config.yaml
num_hidden_layers: 10
hidden_size: 192
num_attention_heads: 3
num_key_value_heads: 3
head_dim: 32
intermediate_size: 768
vocab_size: 8192
hidden_act: "squared_relu"
norm: "rmsnorm"
norm_place: "pre"
norm_eps: 1e-05
positions: "rope"
rope_theta: 10200.0
rope_fraction: 0.25
qk_norm: true
attn_scale: 0.36
bias: "none"
tie_word_embeddings: false
parallel_block: false
extras: ["some layers without attention", "local attention windows", "gated attention", "value embeddings", "a smear gate", "short convolutions", "an embedding shortcut", "skips across layers", "capped logits"]
init: "uniform"
init_std_qkv: 0.0266
init_std_o: 0.00842
init_std_up: 0.0266
init_std_down: 0.00298
optimizer: "muon_variant"
learning_rate: 0.009
weight_decay: 0.015
lr_head: 0.0059
warmup_steps: 41
schedule: "wsd"
decay_fraction: 0.675
decay_shape: "sqrt"
final_lr_fraction: 0.05
batch_tokens: [8192, 16384, 32768]
max_seq_len: 256
doc_mask: true
train_tokens: 151500000
max_steps: 9026
dataset: "wikipedia_en"
Each number is 128 + 24 x the weight over its row's rms, rounded and kept within 0 to 255. Layers, rows and columns count from 0. Numbers have three digits each. The size before them is the row's rms in percent of the matrix's.

# down: layer 6 MLP down (transposed), 768x192, rms 0.0893, rows 401-500, columns 128-191
# up: layer 6 MLP up, 768x192, rms 0.182, rows 402-501, columns 128-191
down401 106:091149113086121148123110142122113156124117121146103115104175153129176082131155210132091112076147132147086086118159084125130144134104091133147129133088115115133153104142129132149142125141158103
up402 101:097148093154150104124127094176123137114138089150148101116087139139133082084117101148096098114135156097158118121154156141175178188165130154123149142131143136132153117128121153098122143123118127
down402 103:129091157128093139123142129121090129137141134096144163127161107117142120170099113137128120127110131105165120138117110176083089114167160161129147096158132114131112142184151139134151144181082123
up403 105:129060112135097139073162129166111161108163156121115103064125136135136129155153113109145129112153166115141083146106175168125173141142174102144126143113118125142101106116119119134130100104145085
down403 102:124112124098096115153160162124124142117136131112142136106145108131151120096133091171138141107112118149123131154134113173128136147128107133155150146117100127179137127140139118148109109121149135
up404 107:082141105089125138145113127185117155113119111166109162104167080100115168185128114134106164123127118143140139139150147118121132129177146152120152161112122097158098132137103094132125123116082169
down404 107:111143136143141097117134097117111154171111168105131154145121145159157119175131138100142071120107101055101140137131127122119172140091178113100112112108133170135106144105130137128113134129093087
up405 096:116188155136085141152153083106125112162131116153167147175122106098114106126101163150123150182136113132157137113147109177103078133126117124168156142137148108174122154102125133153120132097139126
down405 100:117104087118122131123101162124154127129132192091116101101118094128158129154112114162082130088155156108149113164140116133128145151138139183094093134159094131126127145143105121119114134129140129
up406 087:111122159111106132156092169135124170147110151153138159154132146120145128151156129098112156108121147144119131178114168115171133139182136132124148106138130147156194119133117156150132118083150132
down406 093:142133154116104123122157154111133092139137178102105113114105114157088167145144147142133127107143146074091130107119133164105089118115108130111105108090149100144115160159148137161138086149114127
up407 099:113139096160117137126086169123123111123128182173140140139151170176098098172118107122133151141110166107134117123121156082047110100134148131157113106118124138120130125126116126130122174121124140
down407 089:150142131151142136127120106095134154125105147124168117140121117146125150144067167155090091105165163114134071097118158118173133178095104133077144141125121086122147131142129128132139137121139116
up408 103:101145136134136118109143135093146120120120142108091098136142158183139163128100145133155129103149178097145121132151128132127138137173113081073155171123125067163140150119149158103155175147163118
down408 101:171141144125108152156119159139094075131121126132145117138101151130064128123175141142124154125144154140113114157138104110127088140097131131120128128134122108148151174118120115136131127085135146
up409 100:116126143129125157132157148137169138114146114151110131077070106154158141130154132096076135124125076143119104136134162131096092092149167137100167142138140145111155118108135094123136101122086123
down409 101:107185073132137148097141137127128149149139115095186141107163156130144112127149110083137101156122108183094136110117127115149106120096105185092091172078136124159140168123124134133142142138141108
up410 093:135099124120123142165110123115112061160146109100124121145137156116158123107125106103161145132119114108064147110076117145117117157127142133084157071082158165139103136118093111145103095124105135
down410 095:118136131134121161122114160145127168087130133114082138112096096152087126115126113089139128152129140180123113126132116090127081138145123131157159145152162115111101136137129119096092138135132140
up411 095:193135142118115126112119091118146138160125152125135066087134125108109184135154092106114126101151099118112128164160154130157136112119148107116150109080141123169113109114092119116111119130159126
down411 086:152115140156115106187158157149139118123137151156120105131112124144114140131151120152142131084091122127114111177132135107144121117110099143112132144121096084136110129126118135138127152123156075
up412 095:123137117157106185177112141105156143148153096124140147144092146123077125111132071144126162106092143080102159139156136129134108124123141102129148105129137158123120141110112163111105146152127112
down412 099:178093062131122119131124104147116133138084099110112089150163141152112107088115150088144156129140115170144150108129154153101094132131103117125104127143104132129129139149104125127128174155080127
up413 099:104093121155101097152138123163125116105166085100146136131187098122141182115134134119137091100087102130159121141117140126130144104149115147125136131089084087126101103107099127093110122160174160
down413 096:104137156114130150125101087107127153170150096140089124137073132141101124164112136145132135105164126129124145147115097090102185127126145151118129127183131128082121095107129155146151126133122135
up414 093:147138090126104140134106122104130140080112108157141130088124127082099165123139176119131141083147113120126130148114128132116118135156066091106107141142143122121129111166129121154145108129137117
down414 098:111147104152134148150131143114143129151156150120132137129136157117181126119078129121142143184140144130131103142124145146122170104091142124145134171116102153134086103155086114164151109115131095
up415 100:186111124139149140154153155146105108103133140112137131122131146115091139106088116111132139139097101122157129170157109155138115156115167123099136140106131118102118164072112193090150133141159143
down415 101:116134104125071082092150138119114156112149117135160104136145139168070155146166127134105132114116173108172091130111083132127101153094112106139137128172124128106116154128142147148106093100126149
up416 102:169146094149085120122118137108116155157095135122144106149099102111128105127122115110072183113144161122115115108117151135124118110160143088147102161173089112109162092128073116130121124110150123
down416 086:136151104111131114071139126144100115110153176144124184136085123103093110119146115114180129137152149143116151125124083097163109109126141158114129102137142083094158110132111153118125148122118088
up417 094:119151116177127128098125092151136161103140180096133145156130119138146136153137141097138129145136127115142100100121109164120141037147125091129146132121143162151152115130158123111110149118143103
down417 104:144139123074149127125111156112104108140126079115107130156163115117141104096173116148149167139105104142151172169151125140130126114154142139125093124129099110161109130123105125115183120158098114
up418 106:119132126118183113144087158144113110094155107162110134095133151136120142130165133118157135122113149099136138106123091172121077125144154141091140168148136094155113137102131098132121131119152121
down418 102:120099136131109144126120092135142155103147175116095095116147135131154127120117136144135156085126113117108154136155143130157133124126092130110178162124119099115133120134167186100165117144094148
up419 104:129142138112121126165160158140164140171142095161157105109163112148133099115125136142172150144143173114104151133140102162142102108096124091105090122142152162105110127128161156135156156124152129
down419 095:129137138155126130136156101141146143145118153117170150108123132105087145118119113115123143183112131080126131152135162095124107205115126127152161145146106113115116152099094118161111094165145157
up420 100:147154106133118105139129147141138115167133126161145090146142143123154089133129103143159154095118109113101116143123102143140127153150164145132125087110091128123170116112157155097158094116124098
down420 091:132111142131102128120120101116152143167103113122085145137143120108165138107124140163126156115138128119154120075101167154131136111119128140100114089118126164120145079064127137109123133161113126
up421 108:061165098096093088142158122151135134156118140104150122103111136146125148121143151122202097142137129124163107074114126113143104128118154124165102178141108133153119123080157124138117098130158118
down421 110:188084156131147151138107108112102109094127135134132123115131132139099119147108126161071138126143123167123107118116150113120132153171111133090123045119113097148137120124102117131133141107122110
up422 093:135102081118131119092173131116128136136157148165164154164088129139136129127121183107142171136135156136150086136098166164119105103125123159133120169158148147129147121113101141112137084126179105
down422 093:095139149126188106143131146136144061183147129098105132129135132096141094160151141209102121123133184154122138148110156141123151117130069111068134174122125114124113120157154108133094146124103124
up423 102:126132143159096101157117099144118158149154146151125108115078119152144099148073103120126154107113068138101119085161134156093132095127128094114112136107145119160098090131120130102152084114157185
down423 104:122120146090148114131101131130095132088150120133114118137100086127144144142129128110152135182132169114097104130131110132101116148117120141114139152138153114112120123099152165116170110094143092
up424 102:155142120102067089164118117093157164166132116150166100105103146121090109106157149130138123131126145097122129132136140099147138106152109112152120149136109150154141110125125116088151136124163127
down424 102:133115120108109108126092096176104152097122098116101136175116149110127114111149139087143159146111146095132097142083131150140081167108168127116131159147107102128111121141101139105147159121107117
up425 101:095153127127132144188112164139122106138136120117119106107151134169134147126120109172099125118087159105122087118142144138141105151127095137142118138095087122116128157102122150122152114129153119
down425 100:069126112130158141120136109167128134107133133131136169154131135101118106126125131146134142139135140167146092146144121080118114145143150134131125149152145125145117083092103176130134106153102154
up426 112:114115083142128121087138087098136166160141133141105140130149148138090143147134088125162100142151158123170123121165164122111138104094101131130158116102140129081162081129170067143139114129119117
down426 115:085145138139140126096101094152151167115107119141106132108124071155126122115097139157102105107102127108130115154115142126124086114133139143163099129161135117125131120155119132108132181092170144
up427 102:181132151142125115125070160108145140155127116104127134075167135158111144116092136123132124139179091079149087130100128123091184133082127111134121139128115114121148133145143146129129119155157076
down427 104:096145121133132149145135130124140138169160131111121123137093104096098129157125133146124133116133136081132138110142133127138127137180122129146180149122119135083095113118168126141102156138124118
up428 091:100135107088096130094101106146111152087169119122082081118108142102073138143161155155180140126112106144137154156112132176126087110130116097099104104146095141156115150163130090116125142144131121
down428 104:106104105093170077094101141115144110140107127086146124116119128144095160129085127135141116134116131132157119099153157161149138098144154108113144143106122107162105124138114115135127165121133113
up429 100:127122124111126083145151133141095098108120096134137148108135129102139167126120129150147126143130087131158163118129105162102157134158136114157152091122113141131120095163151149082142135155070119
down429 097:173111104148083121085141123082150169160117147168138126147126088115147096067136140123073115117100134130116115124125146119124104160117102134122126136103132107115124120141146165126096139113127154
up430 093:144120130121068149086136096173111067142145141138156098140131137207091164147156105120134128135149103150165140096165132137134159111175105114131171126136124121153122110112130139115133073100116110
down430 095:132145102112133137088146102139096109092134100142102133124133097153141162167083124145128108119154091137161140102137156136125157098125128135110124111121126135120073117138131134092142124113120117
up431 108:123125084120107163139138173100147142131092088128116115084129121112151115099100137126167111084157150135120134132107116158127136132138159074129143090090119109183142118131131155097158131134127143
down431 099:130117129100122141149119146114101111098095148123153109134131134123107154150096139172134129076159137153125099146181113102169120067143116153128148110139113119146134139120096140137111108152106136
up432 091:124125088125093131095113131125102131160167130126122119166162126124157112105156120097146130092150127106173161123126126125125123118135158136107108113138154094132118150105098098114125099194105157
down432 114:111148124140134115146128104142151106134128106137108132124133111119131166124080084144101155147066117160111138132126117158110105124102109081151142131129143169152116150122127142143147169074156106
up433 104:123135107123092175122136165093108077150111131137145133107097142120076141132143138124151102147105140115141150152175168101155097101162141121065139130087153165144115132124158112142126072116153104
down433 100:111142149095139076147158108151135108111120126136145080079125068125137138154135122142121183106135150158130124157108136161150091120172149136119154135117110141121158153091135188110107106134086107
up434 091:109137131173167129135114114134105138120148102164128133121142155117169138125069130143129129120144127132167101122075168134117139123092106116109167110117135143137113139139147145167108109116105102
down434 075:125135114156143156131150114117127149121115086093126112142129149145133072128167153124152124118122128097164115121151134148150119072144091177130101123126124127113108125167160145118107149093124165
up435 096:130120108088104208113110139135120134160103151064105142102144140134154145099106142148180144106086123118070101172114106139129159107162116170128106140102090134123120130099127140148144142120140116
down435 110:095132122126124179128128139132111114127131167153159124123148106125114125178148096097126102155144169111141141146098138151120088134067141124143102140114140111109120167115138117146098101134123105
up436 095:131142082121086142166111119121121156180124147158125114143114154114116096131090120148116105168111158124102097155144151110094084128101102119121138111134169146104139083158149094128084097110103131
down436 095:127107115106088145133136145181102129087118134146093147109105110152102109143130131085139113132123117156150123118134154113154129194151125115097091103129132124121099164161141164097115143161132160
up437 089:092135121155135158123095159125105069157112106114102136119127117101144116097120105122126122146135106122116149113100144128090088120100124149066130073120183132124114109139123164142130120117144119
down437 083:155129175132103151108147135106127142112115167131144130092134128154087137126139145080126134129149131139099127132167136103138139127142133122129111152118088122100118122113137109154081165135079103
up438 095:112166106146110103098088130114086137117120090047144085144163118131103093128165066083129114097140070130122140116107167167131123121170100143112095099155138108097162139115116140147130139170135106
down438 099:119105109116143126128121124111179121184168144169075125102104117155131151190103133081130126166169139112156096152105095096158168134090164085122105165147120139163100129113156147147131101089147166
up439 100:166152124154104140133141114127116132152099110158139127130159120095158151141097131119118145153084096149134123131166113189131077125095115092082165108136120152115145132134137133102149099134136099
down439 101:097148133130136131156171062084135141147150088104127159112137122123132124115139130136137103104116141132108152121123110104145136113097133104119147093135121124154095157120145115147107186092082117
up440 097:102113077138130199159118126133171123105105139124115118075112166156160102111138111070151134093172137137130162122142101130154139140125126091119149118083129122097154150110145146144177127121139108
down440 104:123137115170125165154129124161147097120137147126148126082149128166112105129094124103113132136104112126139120146077124153112183170113109119118131125090102120109154098127157106137104080107129139
up441 098:101098142135115132101116170133194084118138154130146122177144124155135167172137153146155102142118078093136119120105112102118147094172133084085135180130131108120151130146143132146163131138139126
down441 113:160133114111125126108129135131124113092141175129124150163148190133099107082122167106116133114158174140112145098102136111125128101126124165175163129168115146104146111106097137101155131142137129
up442 097:114140126125148102113111146100117120113122156126098116122158121141122125158137088165134091139138086154121143139144127127155185116100125123119148124131114076193100107114139141118141104076129146
down442 107:167140144102104132069132115149158162144110120118154135148129116130103130167091098095119150135085120122099109140119150084145080096104111126112113173097124122117092077103133152117115174137140142
up443 109:102159129137188140107103133118129131163114125115148107123117150117150112120118120110168142142131117135113136105111138178138124123130137129126127075117107101177140153113156138138089121152141126
down443 094:089138142115116146114103112116192128116128108151116129089127147130151153139125119136121143135114145126137109120137108165128118190166145079172140168170092103107165131105144127169131158114148129
up444 087:123109126159145145130103103108123133169153170113145129124126109115166151122128113151115182152126082146145146123097156145101115057136131112142073121129135077101110103132117119132137149104154138
down444 101:186130095071093074116125129161115109086145144138106148153117107104129112099144140168136101144109171119181119142142127156104124132165153107114112134116124133176120131124120123140153137156146140
up445 097:146126139126074115141116107165143137109108115165140142120126116163144092111103102146139149133118065138142119130118146134092139109190129119123111147158146108162187149144086128121121135135121148
down445 084:138130097134133109114107140120131097145131116141092130150133099125068145130134092123090138124149115133079115077095117106119108137118117118140182150132144130084108172144110131147125136105087125
up446 088:126124114145141155123168150136135131144110116151127166117118110120133128127058153129156104128148139139146093141093127171096129119113162160152111140179143127103158106139148162122085136116173143
down446 092:111127137084181119120110130148124108126122172137138118101126113113127125116146060136151152131119154162103116116130148109107103152136145119160158168103105137142138143106116145159116113094138143
up447 114:117118156090141104106113161128155157112095109088184097143148124144101152158125120134133205110143116139127124109144116148138152155108128166122171091105097156134125157148110107076102086095130076
down447 108:095109149106135142130148118128111102150156110131130105160116136099089109155128147130146149129144099155131153154148165128164122118143119075119140085116100150100107151131115147139152131109158132
up448 099:080151111138095105148116148115076121116135119100135135105103156105100128115142136115176087141123121138112127136130136104135113135150150122117120086145131142113167098105128141120104067102157139
down448 104:143118122119157130103114145136140086091138141121159165162129130120126100102147144141113141133145083150131089117133141123119132157147168130099116122166129100122140152139094137138131080120109153
up449 096:127123114114139113163136121122119165144146121119132126110126100113114150126107144134121128111108139149154104130119118120151098107187103146128130109107131090100095134120149128047148142106116104
down449 086:121166120135117136126135142111151085087093140082086127129158120144090122151145141134128163115135128129122093133106115091148152118121100172143097142144140130088138126149126129114133116136170109
up450 096:131162088125105094085078098150136145133140159138104136148105082130167135157156141154092132099134103129148115176158141116143132161124130135135147125154152133137122138203152108119107130093148118
down450 110:103164132066125144172168118101095145147109124126128121142119196144121133131123099127108139152133125144133102139144117120074119146147129168110100139077151135114112113080147104130145129121123108
up451 092:160133131161086140109089105123115098105126113152077120132129146124076143123095102159109165161138134111128118137119118112128133149127101180115178154167131149126129140140107106112176147135092131
down451 107:109111111125142090115128101129166100141122136110139143107132134110134108149117145094109119147104125126144129140122143158119157100078161041117103159141135121174125099108153144155104131138164147
up452 104:166142119088130131096092106149151126135143111135105137110126145167172116122147126080132134130086161127132182145085106159111120166153130148137171116070129111124162100150069150135121162171105114
down452 107:190083134160158169106100133131121136113174142124147129131111081138113151121124108140113114157102126111130123110095126123147140131155133115151115123168106162128185132117112175115141127112094109
up453 097:120115134118129097126100170118107122111126127140128160130141137124125144122158166133094123148130130115118084130112155118082086130112126146133144096119170167141137082152092114126086104134150113
down453 091:153086147121125167163105086140151101137101132113127146145066142129126082147102192131131116144158147117102114109117121129164153122145125117118124124166135125181133124118136152100118073114119136
up454 105:181109127112109131127141148126165156116127109115151106104121165108154178117145137105102136114133136153102180120138166149112138085138092149094106109130111134146102107155110102140185134146092123
down454 093:106153117121148098109134120123103165142116127099115140126132163124132129125146147144154106143125160146139109138134111174159137151105133139126092143165120151151084124150065136166145117147126146
up455 093:113153124170138137129161134113116149123147104113107085120172124124127093105126120128166148107134124110090144142113145162139071129120135167136157105135160063147156117148171108096174085148133109
down455 095:131134146132117178096153123125133147170103113132145133153125141098154140161115142160122129137115166083123097113125111142085125136144103149133131137144100141114139133134112133128101126175116171
up456 108:101119138120106151143140153136162148136166126135140112159108147139144123081121147174129124122122148121136123082136169153121121096184115139127128179138099083096162173145109117111131106139147161
down456 103:131107130110119141120153128131073152112136132131118168135169130096151110091117148096144124145160106186156125156125130157128119138115114162142094125118142093117152120145140110167104131130113166
up457 103:143114117140171123141144164144163093133092131073088095123148157134152080137107108099159107122072111113122130151127124148095151115118177153157102128126135086162145098090138119138102099121149173
down457 107:164123082129137152125132182120114096134096123135147076127117103112142081107123113153112103123104149121111110139058107103133132131123165114143143105136125129099130114189144094114122124117112128
up458 115:160173109165109131121135143093110121140164118142139132104121154160139166068126105133137123165089141103125129152129108097141082127136116156157086096164136155128132098143141124110125095091138107
down458 118:152116130138157148106149091136129138128096136140119144157098135158117146092141077126151147132117142146157114143128125129117082129091068108115102123119143125121150112142108143107137152164162111
up459 095:124149147136116127101162133129135104152174094169099105165119172130118111120142144152114110105175094094082140114136149125112145168143107122172116108097110101095083146143109131124114135168117129
down459 091:166156141120149182140142180095097143170106132109100126131124122123089099116151112146099174153123101121079174135135127103128099115169133182086165095164132168077102120125092138110146150143115122
up460 109:126155116159131116137089122124155152135121187113112110147100137161142163124149143094170172135140123090120097123135101156137139124114139120140117160109177112152077130125145110089102138134119091
down460 110:138121139115136195107074127140096136155096077188124175136140106131136157124150100109118143141128112141144147158130102156140124122144118105129130153127141111106110118186144113078154127156114140
up461 102:124156125115143132119145146127115113119117151159130072104119116120135159151154153128126163145147128149126144156089144162101158171120112145133107113170125113167169145097122117074127099126151125
down461 093:156123129124107116150125171124077140111172155148107151138109136138114178122109120087097127119145118119143137147126153099092149161105130143165138156102113130152120133149146104164150134141177125
up462 099:120139108120098133113153111105137149115098119139081129122142130122123112176085123155115130154095138148153147110084142125151127137120132111128134127143131170151162110122139170136109089119122144
down462 098:098121114101116109104095133150101118121125175116109123113141109131105129104154149114121110130115098104162134114122117139175141135137157148121179128169149135083144153137118090121163092077116131
up463 105:098127086123136131137080127134112106128113114143127152114109159131106135134157132105145106095101089128125079160105111144107089120061157150137151066108127130065086166117087153131131136104139115
down463 099:114160172168112137103135110114140167137156140156124111107118112077115123145130114069098165116120152130111161104129118143132088164160124129156095101115129104172112169092128119119102140144154183
up464 104:102151134108186135126103176139108137132125103085140121138130183141134122150078143124154113134115118102114161117111139109132133125151153104147099143155082060138108111140192170095077144150104116
down464 095:160143140136120140158122091172149140121084130121124181111170094123135135164131132129114115161123107161163130097120106167104100115142119111124121092167129142086112138123110100148129125129128144
up465 093:102099122156129138179141116091168111137134115129178146167142193107112141137149111101110145108082103146125122117111128130130138127138151134107117153105123152112110145134158160112104127124100124
down465 100:130128142112145126087103117132118118137148114113110117154136123124155132172117141111106120119172117097146143166130124123111090159085138117152120102099115105126107132171086120169129128175102097
up466 106:149108112103112095176121144142150128093151138113126116145096121159140110142091093118108105167103127144162085125161131143140150131183115148122116134143150160114111119090152133105136130134170102
down466 097:100140126135118140102118113105156130144109140112126120115118152127163154178133137147115149117178094096112124133124110156114118149128142146154147113132138134157136117098135157128134165124126121
up467 103:113121119125140141193141119115127131085100111144177107174139141126126133120100137145135126122109147127134103105100102090123122152123138086150160184142136129145119120146121058120100155102126115
down467 101:140130087146120135143073135131159160159108159112115186093145114168152136148132099144112150117164116131134150139117127147141124082157127132081123134116133126168082097108134095132107134098082153
up468 095:124118101113122082123102141114157106120126106131142141119114152138161129129103178119131150137135076107135136114191109115102127145107101129127128134152147112139102116107129152136108091125161095
down468 096:141137143100139158107170134147100084114165123113110173169067139140142120123134125145157140140134115103137144121123119088136138145154096155121137123118115138136135137087091079102116107174162145
up469 085:150141098125121162138087132119136112146134135113111174096158107134137143103158106166214103153130118143080182194154121141123123110144168150131142179099155138132090120130133096110132131097114134
down469 088:083091134115145137140128118152139176140119101142151095132155173075108083145145123142121141121157142133119106101153095128120142136135111118118128106112120126105113120186154127090133087119105129
up470 109:095124132156117126171152154150141125158116125101102115150102124122128166168130097125157133144136096098163134075120115171090173112105094124104099133090122143105124136159167118110123140087133135
down470 105:113158108117138151149130097135110115108147119094156161150099112103129157109155129141120149144134129171147110115152129134134107151104106111111096186106148120107130124143171129135093150159143130
up471 092:100144138117156139101154131126146135098101126132160126120142135157091185101093133123170133136097127134122159079138128153155105121134145171073108133108116072162102142124157120140123162155114140
down471 099:122121103125112112166136153137146146082118121153112135194102116128135123134144137129122130104127130148116101158103093104089105134116116141156151136102140128154130121136156095095128150097158127
up472 097:161162078142140132132134142167132120137118114124107139118143120121119165179166116153095111143110118139146092153096148164100116178120102114108114127102138113082111077087096106111098140121124132
down472 097:114142126141131123150108173112155126155092126154147134152079135156134123095123143138140128105131170130130101080109122137163120067163165154149096126127103125129117115127095175113149170110161151
up473 093:143112107138112082143109110151097115131121140121145115136148087156115181139116127110107131101123144126138225107154076130137141120164166127099135159129159128131144093133123128145108092139103120
down473 096:112121117127107172117119112179122146131104113135138098132124083162124093117117110136101085091120090168186097123128107114118104124102156123153130147105089126127138136166172136134068128114157149
up474 102:132148123141129175135150137084089124194120166144117115153179136172165152082156120110145123176116155112096168127125149130141115144111130163112111141122159121096115118138151117110140101136159115
down474 106:104147154147123146150149137141139125161112152083137119143072100169134120128127110152093078156110166132139125110125101128102142128148179180102139172158111118150116073111110104136097140114170120
up475 093:152128145160095102186134085101153114158155139099164095092129097131147115137159125098095138151128165106147131143141111147169175166134113163152120109113093099133137102131138123134126167137144136
down475 094:131163115105141116067142139116101153097121118117135151132101107175100150074104080096109126155157143141140075067113132096116161088165129130131157127129131137134143138128126130128145135128085150
up476 088:095118131092134147123121120181115153119124131135111117146142134148173122106114090128148130162093147112120173125088133109150127146107102111093099101126139138135131102123141167169146147141126154
down476 088:141125164168181126116157103125109140073118153149122058184138098098108075140119156146146166132146118111125128121132123127125099114136123134107141150117126099102087128131129123100115143102081114
up477 108:123147159130121111122137129087164125122112146171131147119129089171123148139162145084120126142155143079181120157149141100104107139123143156130131143143149124129148108106137129145107157130150123
down477 100:122136143120133135119132132073097149180147157131144118156114099134156160115164136069132138137148130098121147074154161149118135098136133139153100129153114122117115132121121127112125142180118144
up478 101:102134153133137130137137154140103150134137166128148166136159096160133134121053095111143116116107167093102130123116116124136139125161106097097127115131145103116138083131120123093107138139142119
down478 109:145129143130129126100146124127151087069157087103133125101146112117146176160143142114111118141115151167117099131126107124130114123069102179094117104117094129121157130136119094113109124093121115
up479 104:118158108122154093152154142167118130108136109106139149116132126155150125142140186099185137156127108073167139153131112169104122123106166093097107118121154136123160100125128121102135178172115137
down479 102:124128130102141133090105104125124117132116147105139086106098137127106126110107095107125134166141144118146127122132127147119156145131130135140114137116161106110109108126128119100182140133087103
up480 092:105117135115082123177152114169097120109144109130146073129127134083105127098111123111140155127076109096138108124148132154151144123098155126092163128150164115123104115134138102102137137108175105
down480 097:128165157109142126161123134133142140165125163096155147137129134128152096175143163159124152090162109130086118139115143126112113157126105150140097104107103139151125128135117187110128120130127114
up481 108:134142127100126135104136119159094170110160132122169135125147159141136142084108120140171135182090127127126131149076158118101111119117082159122202072147120107086105132111084118138111115150175123
down481 108:102111139143165107112142124138099068134092127126115137109116089119109095165095184127098151096121135108104069107123119165171156093145118119134110095090128132148123116130103126112152151148105114
up482 104:162131132156125121114121137147168126152112124104090101111128155071175163122090141090123144095112149129166160118142100139111115095160166118143101114139167133140143121144173115106129108112170120
down482 102:124065106147137147087112092135131108105165079158157112089142161122142177140129180124103100128120150135103135118133114105120119138105121084144118127128096087120214112176136125146135129135141143
up483 101:085157112141120136124169104112137122126125096139195108136100142148117104099130120116128139171133078090143110158171124149142109121171099097149136147121136125098097124140086178147122076153146161
down483 093:120139116133173105153115115145127102113158160132137091166128115150135121130137124156126134099143143149086152102133135129110114148087128144151130133126130094100179146064120142135165139101084100
up484 096:125112147092088138140122140145179162128162119179082107141108131107149126144129105143122165158131176160130111147141142147112110149128127115103151101165148082144125146134118103135126103120169133
down484 113:114144128117111117164126119136111150066092138128125110105155097133110144094145135163140179136084120109087207116085118129107150125122193101136134130120131175106131125121122133137121121149150144
up485 104:134146129194147147116118134117117146128139116151183139103123123165113127152136096113124100167109130100131121118119118110113153128127101056129142148137154092130131149144078141088144177128139139
down485 108:094129151154147141082120121139154121162136125162135152145126110135178131136084106142108132111099123150101129118084133114138116144158134162105128112135079140144108097121126163122147156163123143
up486 106:147103112149123145125097134181124126142092112102181142148110144109162119071074117115187111156126116083118110088155091096138139114126072141154161163104104117143121105135080102132116118098118147
down486 114:110135149146140127154098097077135109144155088144148125161113146110118154128102144152113158129117109108063140140124104115080154146104105139163187132107131086115120139119112129142141119100098106
up487 091:093172106124127123103148097150160092115137124137145093109123121086091112139112152177149107165154171144136094156162151118136112122124089115135109126132124133126104145100114129148131144110124154
down487 095:121099154165099132145146165095106126088133117140108148140126115150181166085138132115111061142123159145123125112108133097138174152100123162114167141145158161088150121165163093110112110102159126
up488 095:168158108102112126109132136129126139119115114143128122125152106132170171115141133133139098128132153080118141129130092145151083094135110112112122117148131076134147142091110179118117123132128143
down488 093:098124150110096151154116092071129141121136129111157142146106128148130124154155132128122153124147107112123133132144095104172133158089153147127119121093105132145118125079149131113108139093125155
up489 107:139092128131126162116108155148105138146097125135161143126090128134137110142135118147128123075093116161121177142136095116147104113140130134142135155130108092112152109161068124147189119118139157
down489 094:114148137170153113129141109094140133087101138088146139127119143148138140106101111139100139110169081151174119153137138177099127107113151110140135115147128159117138146078085138134132118149120079
up490 098:159135152135096136160152138142131169122158117129199122121135165150162143132132104141110124120130132148116111094138136113131148149136115157140116122155150123167142119102134119115124084112145148
down490 107:152105121136115097133133063130141140125135102147111157130116060099102117121157177119121118135151155122135142142144114182096111098132119131126116124075145108118127131129120094145135233153105116
up491 102:130141157132148138157122149130175153155151094165096124157153138098122153122152117126151180069140118107117133129128120070108136146123139105139121097129124142135157141128072111139134135121118156
down491 101:109102113164154114109172101130107109117105144078135108142144108122148116116158150146111151109136127116156107114142150153161086148115109129114139132156129136139185170135141146111149127131137109
up492 104:120144138102097049139109132122124105149100117150144111130117113133130115161140132109095096147164124110079175162078130114137136121167139168124136113125126126083102131133141140114109107132165136
down492 095:094152150162142171072122112137146190164118119141162137133132147128117116120103138122100143091153152155122094116118107174098152096123133155145104117155106139126141150145065122178121162095107145
up493 088:115186104153142199128076179107137118107154148126128144135152111168124146135147130124153154123118120104147163101139096131123112156141157149170166139124161131171107107153141148163158189120111125
down493 101:093107120127167098150145129131138116128106111105162115128112106110148135145113141132135159122129155065149138112177123098131107112140135184115097116147094132139141164126115137088128120165124151
up494 091:125140119095151149178091154108109088098121147145084130118098175089136156119119126149167122123121120129148158138140138170119067110102155099133098148129168111154135156122102145102128126105136131
down494 095:120131138112143096104129139091158135064114173127098139140157103098119123110110111185112114122177138167069115160126150128134092102135118118142106152155144159137108177086116144131149139135131140
up495 109:160152137084142138137113183145122118157145138120144104101107093114099142167102094151139170135111120135149108133130141124124099108139140159090129125133081148123179113106151145133087116141160143
down495 104:149110134130175162120142151158124073138142077162123156167120134134177164121070121136136144165122171130118101126170123104157149137161153114126113140117168111110141125123109152104125111130133130
up496 095:131146156158145134161127130130144132143129125162162128118166189120132137148114133120122113160161109105141125149160097143151119109146120116102148141167115136124129096166117170124150120082149162
down496 106:194134142100141134069131156135166136154092124086167121156085137100129101115131120093092123116099116105090128131168127119090138130090116081136141147166093101116119129120116150116141136100143142
up497 106:127092175123133099153119107133147121155122165171129095186161134105130154146103096153125144183138088147115146112104136127096132130118144117100132116112095159141101128123115115137131178101089147
down497 097:157128164138162120134151141111106128060109128131106123142087174097153100089149131132126135100129124101125133133139098105150096128099136124113132140129144151107115146110147117142141172129116148
up498 093:189139129148140131122091141191098161120162123126165134137117106129116168150107118121177141136129104121096118143142110131129109168116120195122105133152113115104104109101150161177142110115106141
down498 102:138139077120100152137145128135152094120140127119111130136142109104135107142128149145110079126157148106140119115141140096097115150108087126116108135160123171148081105130158102159110163154093086
up499 092:093092110152149100117159162115116140118112126111156095116122173147138130121148144144135125124137188108138126146096155052127164147126140135146148142181115143105107126097097089139149119138143127
down499 100:108162129109135075165080140118140157124126131156135106125092142130140136130073112161075139115119125180153178155181124150158129150123142101065134103142074125122122136127133118116146155113102121
up500 088:143132158148140152132085128105104105147097135097159123060171157104132093126130112109139144108100119099125139114108137114129131114153156121145106105155156090134138110126120138093147156086150141
down500 087:133118077106135128097184153114137172122122100170138127099139138118116125107124153145111125104132129143123139164168143130169154131136146116119110111118110113106089104112124102152145114073086134
up501 094:117107150123078106111108140089119148166120162138121169173139132154178079113083124118143125145132085126120100168158125148149134138117166151138108144145117130130145127110188081145115108137153128